config.yaml
n_layer: 13
d_model: 128
n_head: 2
n_kv_head: 2
head_dim: 64
d_mlp: 512
vocab_size: 8192
activation: "quick_gelu"
norm: "layernorm"
norm_place: "pre"
norm_eps: 1e-06
positions: "learned"
qk_norm: false
attn_scale: 0.125
bias: "all"
tie_embeddings: true
parallel_block: false
init: "trunc"
init_std_qkv: 0.0442
init_std_o: 0.0442
init_std_up: 0.0442
init_std_down: 0.0442
optimizer: "soap_variant"
lr: 0.00721
lr_mult_qkv: 0.4
beta1: 0.95
beta2: 0.95
lr_head: 0.0123
grad_clip: 1.0
warmup_steps: 200
schedule: "wsd"
decay_fraction: 0.592
decay_shape: "linear"
final_lr_fraction: 0.0
batch_tokens: 32768
seq_len: 2048
doc_mask: false
train_tokens: 128100000
steps: 3910
dataset: "wikipedia_en"
Each number is 128 + 32 x the weight over its row's rms, rounded and kept within 0 to 255. Layers, rows and columns count from 0. Numbers have three digits each. The size before them is the row's rms in percent of the matrix's.

# layer 3 MLP down, 128x512, rms 0.195, rows 0-127, columns 320-383
102:174127164189119097095082082111154104123125113160071131134136135164139102132084076141136187137124120132157158129113222119060121122125097065162105107091186123170129146168180146143048073146136139
094:140138148079133194173111160142090125170100095189122150069201189137104142135094122149091162147146137167092115159120122161028117097202146094156117133086127129093162095098180155115120125141155125
096:125073120146166116145158109116134113153092150149160126162099147138135119108095158131179120135145096129063136141137085133193187124099141136171095088123155180151168129139117138126150150152147158
097:161108115159099136075158202116157097137182112089151091137109147163136142129126161141123084163114100128095160132127122123200116151139147135154145146147068117129079112148048121130167087168128162
091:145151114131141098070140210085174120135123165122118112153178150146115101102124093147119083188088121134110150128114149126124127120140114137167097092128139145145131079159159121129094114144144158
101:165134132150097136135094182120162141132070178158154132134148093137160127144152101131110150150159135169184114132121082117165139084144136163191175144168149114048167166192079137182148116169207129
103:116123117122128062066132167157061119142126125144144132141123117137154118156148146141133088074157129121113134082134094149130186149118147151223208170119148139122121125154157140194133099123117181
099:100145080137076092122065144111096126095081146063147125129142128103161100129113182136172090176154082165164177134137177069111127144150117122158144115143178203114115134112128136156120195176124186
104:144130118160158152186125092154103083099132148158117094120166093119155181068129106077110174135148165106153125119132193083149116061103117126120097116135150144188151091114152126183055112098119207
101:124194145185162124145091131114101116131137095096146122065150112086145094145123110102160120183135135107155110137146138102174134140114123162087157172105108068110156135153174151080124123139097096
093:117129097103118103034145117101109122120130163170123151122078136113142143063133199099132122142150118091112182147094152128127182128161105148031146143124198133178165080157138162151172111199116109
100:129159129138125137179164136124130132183131115134065135146167113126151123112136139161164094123162125143113128172126117096127136128105156119132092143173114123087140136138083156167168085140076204
103:170121130126113127049147140105109111123176127169128125122149133099134164103164155123099108150149136182084111151116131109064152167117146146126153125082212148202114090108137163148074065156156148
097:139153131080127165100140123093134043163115131133111144107131192119127149109193120140115124100159114140146074086208165079144129109145096121089159135139158112121146125161052176132119121118143143
101:122157107181096127155169121118122131108143094149144109066091158154114117114166089073133141142109102143153155124133056128158084095124111118193049151140064111164119120098177163182221117103121124
104:110116132232138137095120158138169096062084131143138076203086202115105137154159145151114153123113161096110040105120126122107081168150142102026159195139167148156121099127065118014108174108053074
099:125111140153119131184107091098102163128144161123109061115111100150129137106111129046086099104147144140126129165130149101099091142084096187081111097140114105148103178114089145107172153152090169
102:118125115121124235147127148118114136100107114073113113141155104105129095171110144150121177135096136081144098128082051108119085125179090123144118145125117085098104126106104110145173095128085116
099:085097084071117104123163130119146146138187144136115132155130146190159126107151125113128096088116073094132155151170100144108163160123113075171138077168149138123137094112095144102131130101108120
100:093128165123113110121139150173093111092158070137131122087190129122132145120112150143177186151105140210065103104169095118145112156118194117248114105093166112154103133119201109136137095125129140
094:155132158153143147123131123140119129154096131132128116135106164109102096148077116117100213114085118097083137092133163149115143072099131137109063119137162203177125103146131156111098168165137143
098:157087145109147095045108103113107132177101186127104125141156145140159157212113149161084100107084096134095113124114087080194123100146094112138127151179147175135107133102144126126143116124129110
103:123139134096094100148154061067126097133157136139101153106108119104107098173122178083146137111183060102126173081154119092111111169070143085099170118164189074115133120114070138117073128176107114
095:083139134101153124160127125121139165091117067133108098135134104150148144172117159138078123145142084136148145084129159102127116140149119107093150127082115175165124172155173129097160137091163149
095:161139123146049092070150131145157167148176170106179145162187117112120114084157109099077065056170132131140111101143155103118078156152159188097109109124133137098063141137129164176144111134124105
091:142116132118153109153143149168148152063140099140092107112152112127171140131174152100144125102083139212092087137131135129132140114131127115173204116109124116173095099154153133069164105156153092
094:159127080143166157133081134153157041097141177170108133098127102098131073147134194132084150093163180129095173123146160180120197107116095110130146166156089147118166119132104095121180115145140149
101:102094133167121184182109101140088154061121138106132163132124118155150137110086129119160063131119147131190142119129117135122166064173096128123071125107144103138062107112162103083186138105141116
093:171113147172115163078042158048080178085183045160120109151135093158135132112126133151141132093133108158183085144127136136139082168054129128181093196140025155118115121074160169154118073140146162
102:145173136113143086082150127152155151115120160103179127165095037182090107145106107088118064130114069135186075121069163147097039109168122080170176129149107131055144133108147161083112078080116145
104:123131083148170096108144066138127144166102149082116122131095123166138124139132192110145087104133148084121182093108145094127095136156138096102131065116147103148108066154062102135131116132134110
092:121109105221101052122119195103107123166165139180148103125163142144178123101166125076143140112073106132142112086108161103141189174128114113126133132087133078139093128093133176106067140126120111
105:167088171097128121137056126113101154049097088150130139100167063168085108145161111118143146156138052124093149086099109135136158135165061123150095105135143150159130102095125170114106123114162129
091:138147100190140115115161219121131113110077109142119084168152118131149125108059148102123160189089150108066158080142137133080049146130109088218119148152161132058133112095103103105100099094117133
100:154138157171151180155184146169145125156112131133124088104121121112110082147122165095116087117172159155110170109109118150119154127113094069104094105153164158163125104102097116145208167112123144
101:152119114110117152163106149090098107129150098129136137074116129095143156186130152123066142121184114173121112128126145120060151140152113143071127083120173085113134126200133135100160146139115147
098:092116152065115215121084086097106080151178178120129148142129133118123155121122215157153076096138085140033149137186157116141135079103152113152152149114172090184128135144105196173096079159119195
109:110118092147175117117105150143138111143074131087168122117114119136102130099136163097104149089143109114149207114135127103147170133110113113067117091115151194158123119122091169211158127167185118
102:145090173141104101103093116129148105100087162160095099130134121138129131160112152138159212115182107084104185113087137125098133174149078114138182144131095181178094115124144131134142091124140102
098:155132104113080125175119141111152101045114080143107070099128124137138115114123132089130105162145073074143176129173097088121199116134096143157135126147110140144145164126057129150161129150100172
107:102123103065154147108101205085160149094118134084152122109109162194095144119140136114150160160077165131101115175138071122110143136132120122139097174134086114132138096152111115151076134147154134
099:142121113056091090212122107097143110145109121174150151178154132155135178114097134095074077198143092209123130118177132112139138059151184137084161177119094087152149131147123144139095098191119119
101:185117137130131112095155119106158120133154170106099133097093147083113128159116130129091093152083125114105153185105077141126179113164138123127145108148084114133099118161096090150165146095119117
092:121092162135119111068142144151091128084130087148173094163123109139104125144147101124133168157100095147127144114098070127111102175129074162116096113162146130195111076083132157156053161137142099
121:097166087140122139136142119100129070139120101060154122139152122105128151101119108150179096155105204100096167140143104139138137141154143131078107084161151149159081173145117086133145187073149169
104:083161125129130110128078069149116052086103162146112138140145158132167108181100123109163182114074153134123194137129088128100086137099149098130102179094060070125103115180139094127067068146159068
099:198112121108085134049125126110172116080158119112118094138161109177107111141128102160157136107134101200148124120123158170140130192115162113170137157104131115100147145075148081115138114166106097
100:162151127104134105153085160120116126117229130148150133148103144094186103133124113116102134122111098087110115152157120127096139132082110113041160173104110128114180127158141145118123098125092175
090:130127189129043091135142136177103112128124132151151078111139095127119143154112108092162140134105136113103113110127147148149146112151157154076163120105084157061104123116043118134099142128112136
094:113124076145164110074112077100142068161128136139151148150179144157151166111121139216147160081109136136116165121125101128107139167096157126166158135105169126127117112093128124103113103112156111
101:151036185143115111104110181106137084145139106133173092135142200126131097171106101093118157121089065118159136119129131096182155157154133131171098186182088204138130146126123176110093170120152133
098:122098147115159082222119157159145122122136137168169164175064128122131116155088166159103076058155129090105170090159097117079178077125114099145183063108141176168058107129154168095181149135139121
094:092137149098148105196115138158115128102097115162121150121148091100098082123130093198084091136152128067190125126156087142128124166130113173240168108123155135168150085162109156193073131159122123
103:097095095154174126145113184156131079113142101154149083140146093133143094216084106135100140094125135014170129144124052116157147138139127131157144163130103102110110131141080104181161071044119111
101:125140176160116103138122059157101146094089088091121152182099119153160095141135103090165108109166141122127130120101120135137188135172140059135093158123110091146158145123117108072168135112120168
093:150115180163094098137101133153055112091141088180089132074141125160118134167137132120163122114101104127103140150100189099110136121134160053000086141144103129121125100144141146080109136112115123
101:144132171131143133125129160125158145158162122141117144125129175166133092102102143141139151140114144168135070130147124111187153140167127116168117154109050116140125169150126139151139099149135114
111:107134073120168167142132144140151142153142142143112092092108093139054124153169120123117165087119056143148103171095101162103120132114137117110154117085082166131098102135153155063169096117131110
103:118122157119155093107187095113154126087130106061169135088107158120174091153103157093149174098187160138106083137127140148088137139075114095124199171091113124115150143172175094112167087113121201
096:161139132057146172191167144117179146165123150163117171106107122093077124134158129105141183152118211193170206103174091116095093142132156151148135097132159140101094076097159103229135178131160162
101:154168097176120124177183093100175111194071125179128130106108133113170133212108078152123170161082147113178171145138107156120106142164127128164211115126170197141120113108123140143035127124114192
102:107151149140140125111124099154146139070117172156089139194117186161129150100085151119131156137141119143090118129117125103092061142165142083162159098103076103166084163117138132152172113141098154
104:152240083099104135141110126171123110126141071173089116112160064122141122088184136123145097169134125126099133148141147144066129147141147121188136107075123087086161127188148159101110131157188077
102:133165131160147139114133062113128135165111124098134113109138120152126105118117110127138109127103083079167131087155094141107145128183105161172098112142170157125146145133133141080065090128100139
113:156098207151093090087131118124134104145132146104139138146122145149087128134074140083149097088082163148134164071064126152147144194170177071139078133165108158127133152098110156142145102131107155
097:198121144136138072072104184072119136050100141103099087125158110150142103085123129128115166202047133151134138106106156135102146138142150122147067069107098116129104146130173111133098103091116082
099:170176050129165152116172072133100111149157151147169161126097114177140131132099096128133096150072214133115125132157122075148147140112130142114128162123146136113138154115085169157127107180182142
093:117217073147094161160119194099114138188135076095127167088102125092146086085088115161191088132086206136137137106105188120106109102101201134078118103124183125082131152155070149113121141145089189
099:166083129140132156116150142112107155126097131117197146097082061157154148110153157079149130058141205098142141149119127138157072168106107158146103119135124112185095148139041098092115114119130129
102:111147118160160144124100094162135161149070124058158119146087134144115085171113152086103066133164138167156089100104066117128063134162143115143141139112094172097096191129154162107174128178148126
100:127095200052155135121177144141122147156111171107162187203094188144088097100116070126110112133082083122158127116094135121129067165096177114099084099147156182114099176140100122115113106113080071
105:126120154092167122120134139076161131125179110132130098133163165087157122083140125169108065101098073186111102140146104119061153152151113198131171148130154123066064150150081144107074091129137124
096:054160081087141144150170092097134093108115135139070126104147122140143156085154157105120144123129143070103089158159075130093186094140117111089133135063129079155158133146096138133133138122092084
093:129095147151162078137145151157126113093122062183135154174132151126113130059192125197091140147175087170108196143162142146167115199107139124113112111111195117086168104157071183136117189124124083
104:075150098140097069172145188104143097169125153104128096124119124155159139164154157092141111128126117079093061109150117119124150129150172103198099084115140121094149141117101102084199134134161173
101:146063085128118095087084099152123166163093144061121126155151156142139153141168158177101055139116134145169074169111191168100095141156152149074113119147110112138109178096131141127096164168101078
093:147158096173076098107123109095123151076115151141117121102154088152155120115166136155132158150046193113161152122139049097141071084126103147170102149088080096117181088111128131145114123142167155
110:112105145073143121137159125092211118106064154113124115132105129101118069097124082167123170178060169140104147120161138171141068099179134146157167090081137165092176147130120098066079087122102171
104:105099131110131130127125055128065134125139152114136110131131171153181114135150150097106116162095075190137166146152116151139063121141158149197106141146087123164141077170162149126139105119119102
108:110106114148107152105156201158109163133091055092131136118130089128123138133135144182133136113123225090119206054182163137120179158160193089186111085113176113150096113111081129140146178137135059
102:137149117114117171168089084142108169088155091090111118124144169175072142156147158110124124117130143149101176174196104084136138089148179139138124113131147096118107079114092155134146118098191111
102:119113120124164098133124114088211098138128128141124109114145142156075089056132139170170233117063064134175181154106131168173142155111139160088077148117089156193143140121170089128100065128112083
103:171131154116172125059102184102169156114161164221095161069131152144164083120106089086137151142120130154087100163094206107133110091143117137119124127115127134160166098142190129140124146123156124
104:098085116103179132168122138147093148146104144081142122109125095133105157142163078155109144103058116136156128136165153148116095105138144119091109161127141132090066140087085114121110175124138122
103:152159147145163098137142061198164099088137138180113127092100072110092125145123143171155152104156093156140117177149158110148166118119095101130156133114125181145138135171180114155071105112154149
103:124124123139170141084157127081165073128102066124100149148140105145136151150148117138093124127156154036070113067121105032109105122110110072123167111168175173204154120145127116151111102145172136
101:090092093161125097124132085137167122168131175109118109130119161125111107143117100076138188167084115098123130154143166092186076117151199091044121163125108160137183135152138099130054155124146124
105:153132141149147138186148107155184164167163097211135146098142124142148194134104134119119093116146091082089104126120139113147128085103100179139136135141129138170196100142091184175121087149106137
109:120187154107115126130121118139067144138100146159112127121146115127150165183123159124117121127136144137088159153187109160186178103139092171206050163107131131187062102145190095142100061100139145
101:108139141125104132139125113085122100141124170151036073100150151128170129118083134175159118155154193103117195173115184099085137092151114210069120152135109090126152096179092145057157137085074183
101:186124117105137088108055119156138127121149183101107146111108151106157105122177126179091175144144166138115083143115131172093109170130158105059149133084099113125121136132138091203117091168153080
098:066119155074134132060128119131185103122125109122151144181116134125090116085168114031152127067157171113055167134190149095143107109162175109149094164123193165170183141181134167150171141161122136
102:133095146119116112163110107116079171176124127153095101099133167151167162120120144133154098176085147096157148117146147050137157130060145131140117167153103101149144071159162121101110122095173150
099:130117134124104130053107102160186140059150153141139133027137140124172136169198104143059084171070131092089120123113154138167140131107114115128122163109097144146146096116151167104092094092125116
097:065167126114106145118152117181139105094109149101105172157127123131117106099211152131147108115143149174080164155136099154152123121097052122172083141188132121121122121152117135166218182158135096
096:141121102110134090122149104157177073135135140156118079053118056192112094183133196132081117113121087123142092137113134127115137163143118111168104107146075138164142136117117139111197110117110094
104:124089139144205075117086129113193148090123161141127147120137165123160081140100147088078193144102130102106152135105135132101110138175132100105090127109149195199145138097180118175153176105129093
090:156115138177145084125138135138073085131172110090074109117101148141127082127089124145176138094139098107166063165080191134177155095097131131174113073077124123193128141134141123133088041173111083
100:112113190146129122091154116142173149168084056129144141094087123125129150074122098125104096244131155156108090100110212115131196122131146186077127154122145158111119191117088139162123111120093123
104:141115042151091161136118179096109153104137113087159108118135154115126099109188155123120144109120104123116113096133148130122097121099120125045182116119112071114161117168165158093120132127121187
104:069124158131163149190163147123128138072102075073178098155104113151100058133095126147116110039153127152092072108132179125120151114186134137127133059115176121126073109116128114075167129109149138
106:136195065107129128135120115165136112104112193179139124103182135184092188141138132132148090107155068132151109169179151106158135031102107088104077147103087129123139145159117193226178068129108143
100:132175095165094120105125154115166170116130142123176113175115131136147110043175155066116130146116158169135130150181189101053110090103120146082125114126173129106091123137111101161130146134172115
100:118154146091069104109145160125126158091104111179108133124156087128132137076133132154100089117144123177078132128175143108201125131167159129075095149119135129087103099136171118152098085154151133
102:152153103133127082206076071113103146084118123128151098118172182129117115171137135152091076080126060154100092153187129115138126068131150224160080140087077101121120129183111094068093115098119132
111:146180130131176099178091116129081186037158137140097179155163120091154142169104143150086089135095158107078091168186125135120064094129164111218131127143116116124066150164208156078101082136161160
104:116134117150123175094167129107128116169061127174161109117147144135104160086158163156144136118145100109053169093124133127170127123118131074112105102141097152218139087122084168174102161170128104
092:117156184119158121102110163129112101110167035120083102127151116092129118139145180153123146162146102124111092125142121095156161119146111194137082147080102118085121124153126146118120100079134158
091:098109060135148120065122169180129079151182108127127104154157039131136166138146147125196107125100171133122129162141066146152065080072083096117176159133183160112125142172152153140131070090127123
096:091136136121139109153156133155096142102084116097121144136125147092070105118109100114133142151148163112152107103158108135160182139165095086108169146112126178110120107132163132122111127105099131
099:113105135179124124122131158136133104115118106139149108074101136094159165127127103126124093108119198118194180107148027148196146131079131168094174165148084164072111135123093095146192130093149097
095:129101110116129089198150115155119129191131119109104100109123187144117117119115167136114176084160102170142082126109146177136073104113120116057201099127140065115074156108043127079189090188078179
093:103159062107035120138160137153079053107123169114151153123172112152150129123170127151128112107157155091166107133123161114113135086156176110117153155112117150073132189171119153132123104142100060
092:084130218107130073159107110125120136156130099097171145128121081125154123115154113095111105191131120182160062208133134112091084127109072086110125135156103119149097169128101103049127129139137168
097:180209133115097083189172180133143102131085145116090103188153109168116149136105152123134134132127166132122140142119137101096125082135091097120066109115127088117094100140221092136125133128179101
095:124134019156155095121093127045096160154108069082109124136081108092137088152179161150121116158152138100133142092185078123172109166120118125155114114140151122156134161132147186184107110146102158
096:159176165101127098159111126122131091174102072108108101138151101120121119096094158113143134140138056141130181149145087099157113141151100151084134143087184138146145127148160163113091173128118160
099:142094079126119126139146143070112208086138045098147098119089108119094113151118099098167135131117147150089131114102181165151144067075111106101106103129113154113147142104153092087153145150135145
100:142146081177143115134126103137105112184099046128082062120123126147130085127102110153123112085115117124160084164102156139123160167095118159120102156152057131156089099114152100115074081160135098
116:110091111143137178101183150122157107131131084108148104155091093183096111144088077121147104129115138111136141103053102143145135134168115137111110112122084180142095154065101084137172161123109123
097:125177082115151089125145096158188152150145148139171118140169171117106129118078054116145131146130077142140154151175200124108066136150113127157156104122122096106167127178135139154019098153097190
093:127143149108110122169129181200105112109131166183114113156139129181123075167140154043125063059131130080134136087113106081109147134097099123149180146171171106151107114123146149103113112147125085
104:126121172135126161098098034132128147133083140137157159147179179175139126063155166154105161135072125109161157081096118173152132127138090091143080105146103106138092133166105108178106144117091137
100:138151163148134159116118123171137110129108143166128106161120170159058185209105103134103125116136147157119071086108103132158154125180214170143087127142084174102182150112087151149182133125162142
092:139124148146061130134168116102157178092130115128136105099128170099083140110115076151170135108109112170112104085147120110100171153185177165189100146198158161138087136069155160128102125104138135
099:141141151107116098093188173178102128137099125118145157161149166127105134185141115137067108148112192148075079163194148130136145127130114165135128131072141130113139113178081109108135132114176137
097:123176164122127161105103105167100118092114152123144151165138131100131114127114055103092127206149079157199146123177204113159133102137174163221027114140104132127191107111107094113107141127185163
104:152080105126185165126092142070142089144126181094102109140120154114123131126083076084132150092118152149150131125152147089089091139138114152117156084139106118117121157112090127086101147145097103